config.toml
num_hidden_layers = 9
hidden_size = 384
num_key_value_heads = 6
intermediate_size = 1024
positions = "rope"
parallel_block = false
beta1 = 0.95
lr_head = 0.0114
max_grad_norm = 2.0
decay_fraction = 0.715
batch_tokens = 262144
train_tokens = 966800000
dataset = "wikipedia_en"
Each number is 128 + 24 x the weight over its row's rms, rounded and kept within 0 to 255. Layers, rows and columns count from 0. Numbers have three digits each. The size before them is the row's rms in percent of the matrix's.

# up: layer 6 MLP up, 1024x384, rms 0.0706, rows 912-918, columns 128-255
# down: layer 6 MLP down (transposed), 1024x384, rms 0.103, rows 912-918, columns 128-255
# gate: layer 6 MLP gate, 1024x384, rms 0.0664, rows 913-919, columns 128-255
up912 101:152180137093124113097132122134106118162125125074105117094109159108131108119144140119121068090115165130148155115100124138140106093102093142211118141121123128141087100134143119160131138120132148109125100150140133136153118118141142133111142096111109136097127122118085130155063122133133100117144161111094180135124102119151113140098133141109119110097090144114150100104096120128153126111112
down912 107:114115154120146085108182108096102117149102127112100163180127136129142135127092143129132134122138092132116133113103119139118127124145107102083111112131113172137103137148136140108115141167132126123160140126125158105170101156156175100153103121116185129161104128143085113112110122095136111124144140161161140088143121135154112110086186084120134191144094132101118109133141161137134128127121
gate913 100:111078092125143102143128115134088140120135151161113149139129105138103130122138161104099136127142084112139155147111111135092151089157109191145147105159125113131103092141146122131117107075107152141076108150121128108111127146141128108127180144109166141127111113099127139126098142153159146149150080151180131122155137147175089113160188128164099097092123135100117151148135106108109126160136
up913 101:099150166129142140121148132127081094131143129112146134093130095167151106135125121107115125096145135153150127165151161102155131121110121090105136138131166082126119125122161108128109150094119126145110131132160136143097108070123122130079104142167126117097126133106104211123109161117109133127106143112105110094123127156163152122075102161124144129116138154167146133114124077181125112145104
down913 096:147090118177157163117070144104108137137116105118180116149117101122103148130139155153178121160117115145155104101144126163128117139132162140134111111103155140125111111077093132122150158130136096128143101106112122145154163126137102109168146123106131149157102126117114151121130130112142108098141136130115124160103108116142127125154144142143100121078144162129126136141074140153187122122158
gate914 096:148148105149140126146150076102106088135149138140135125156128102181121168105102121116124104144115138095083112118121149171101126078134143121153166113120126140122129111139116108107124146159119118095153090091100095127116141108143115102119131115100157121140162134139111163164097165129077156141150142109108097156113141173145103117120129110113137144154146119104152069097108130142096117104139
up914 096:115144108090137148083090143136129155098120171198146121119139161072151137144129126163158147096123087120135144117148104166128118139126166160087094128151140141132086127138105158101138146154098152130096084162142157176067114177118127088154101119184119140148134134137112161100128114135106133102035111098143144139152142121109107082126072099140130152123097116128144113136150111111174142165097
down914 096:114094087099153111133091143099115106131125130138113100138158135148085131111124117155114124114117152162113116092164114119122142129139139130119122154145166145116150103133118163119144122106124102153082157128170122120124139132140109103115108109105116107112128140162128088123127166148108119159140180160122110140147069145158141129150153138103137086098118107149141128146134108094118110114075
gate915 105:169123172142165109159132120098125111125099137166147133126130134143142129135102147083149049129113087106098115148123137168126132122145118113111130097120113135131134086134078126177053106125147135113128077100127071117150135151149120114137101130125130104163133108122149162138152140084154120138120144140112100112109091139094137135126165161084086108167154165106138104127129162148116140145143
up915 100:124103160133117118142162121141129120124149089099104131104160111158124162103145165125141114157105133122113124159105129128088152131157142144133140125110136132126112193168132095109107118116108151135101139082111154142147070103103139074130125111195132119092144113076152118114103113119100153120192119183142085125166138104135139156132126092108124129092140121123090104130120116170127121114146
down915 098:154139111177124135134079135158116098113149168155111129120125149140114125126130139145109129146146104148143091077069132054141130102128117141145117129128147142123116131100116104154141130083113159137170134111112093121140156142112130122134105126158080172119090139149152140141112107156108132086118118119102121129126116120095071135152130134141070141122094165104118105163180141120150088101171
gate916 105:140116163137095132116165094113112129089143098108150137129158134126060120116147117122132129127135125126142156096097125108098104138108146135166093099133178159139140148102118117120124122123151122110129145142134095175110092193144093092116170120092108176078145117121167102145175118155117117105147120164141151142137105090095150127099141128117153135142144160093116144116145160116135140086145
up916 107:136138108144163107164110125171124121190136117157090104110149124148139141131150100151127107102123116143088121121150132111156157094135126094121087124111067107147152128153129141125120165135133122136141125119108135114133108113177125126113135116110144140117140127136098108129093112123131082098122117141122128112119118115119129127122138149133119156144170162120143110117113132145147121100126
down916 091:143145151114109085162156112104152130089109136163143108120113148127099120126096115089133153218164151122092150198101139170143146188151155112133155141144111161151110165094157124131117155143148125130148140110177128119140145150132140145116149103111139145104159137125118150131191140128102123153142172099115136134077156118132073078120137132116131091184114125154135139148092133154137147112133
gate917 112:088137165112109119101125102140104132130110129113162170137146135134119158090096090129121107152135134146147140150155108129157102102133119127130099141112128120142171110140097147146131116143143075121116102143123105111130126169082128099156158167127125115126125109140090131124113170158158092109136203117108187104157149081118148148133122137072132126124114095145094138111098160113108116127143
up917 104:151099093172126118150138094134109128123145131117137094102137150132123144167115148155124131111131137091121114091087122095090140143127127114158142098139098109143119117116130130122113127147123159122130157111161119149162099141147162132097097105122177115118114149106121117114119093107095188161121098154110106156092128136121135111151109085139121108143173153104115159166107110146134148099095
down917 090:142125104133122125177143096087113122133117138145132179164128172087173146118091133111124162139133137133137145155118154145090152175140162141105198176159146145164173107143073149133115096168104160103122110099100138138123133135113099134115102104110153122161101115137125117153094137111129156164108155127125127138119134129146132114148112101133119119097099207139125104129094162145173128164139
gate918 098:140120149145133076075093124089099156095110141154165140138110127166105159081148089124155122145148145142086153140141165104096141132160124148190128136110090144138129148136155150092143132123140118107149136147100110140128142133151114119173136139130118141126112110139139104162144097111141096128121090109123126112112124126114104109128105121127156109120149117093096141137126123146111145077099
up918 095:164093103131130087107129135084132135108158127142131146122098089129105154163116146101143123178099128141145136083137110157099101138140140106127150106152105136127129127161125141123102171150127116141112114144075146131169093154160134175132108120151133117097106182152108163093126145187136180131110132104151133200126115165141114080130077168100132128106135151106170128105149151098112118138120
down918 101:116149186138125158111145105056092152123128144128141137153131168123140157134135137130159127099118124128082119083138153141114135123118130105180125151143138126140097102111144128134161133123112149103142132118132119138156137129132105149135095102149078150122167134158111113162150155128121124113118099169097120142109152116095126170106095140153132136137119126154105111157119129128113141146117
gate919 101:162137171127126151132100126178096141078094133114132120117126091152132115145148088127149147129152135151152121129045100152180094097130119119106109122066160153111125151165156149126120118088135137125111133107113151127145152158118127171129119118133103147130109133140129110162174142117142175125154133064162139137149133123159159122141135142116119170104166113097161130101151117097119111148091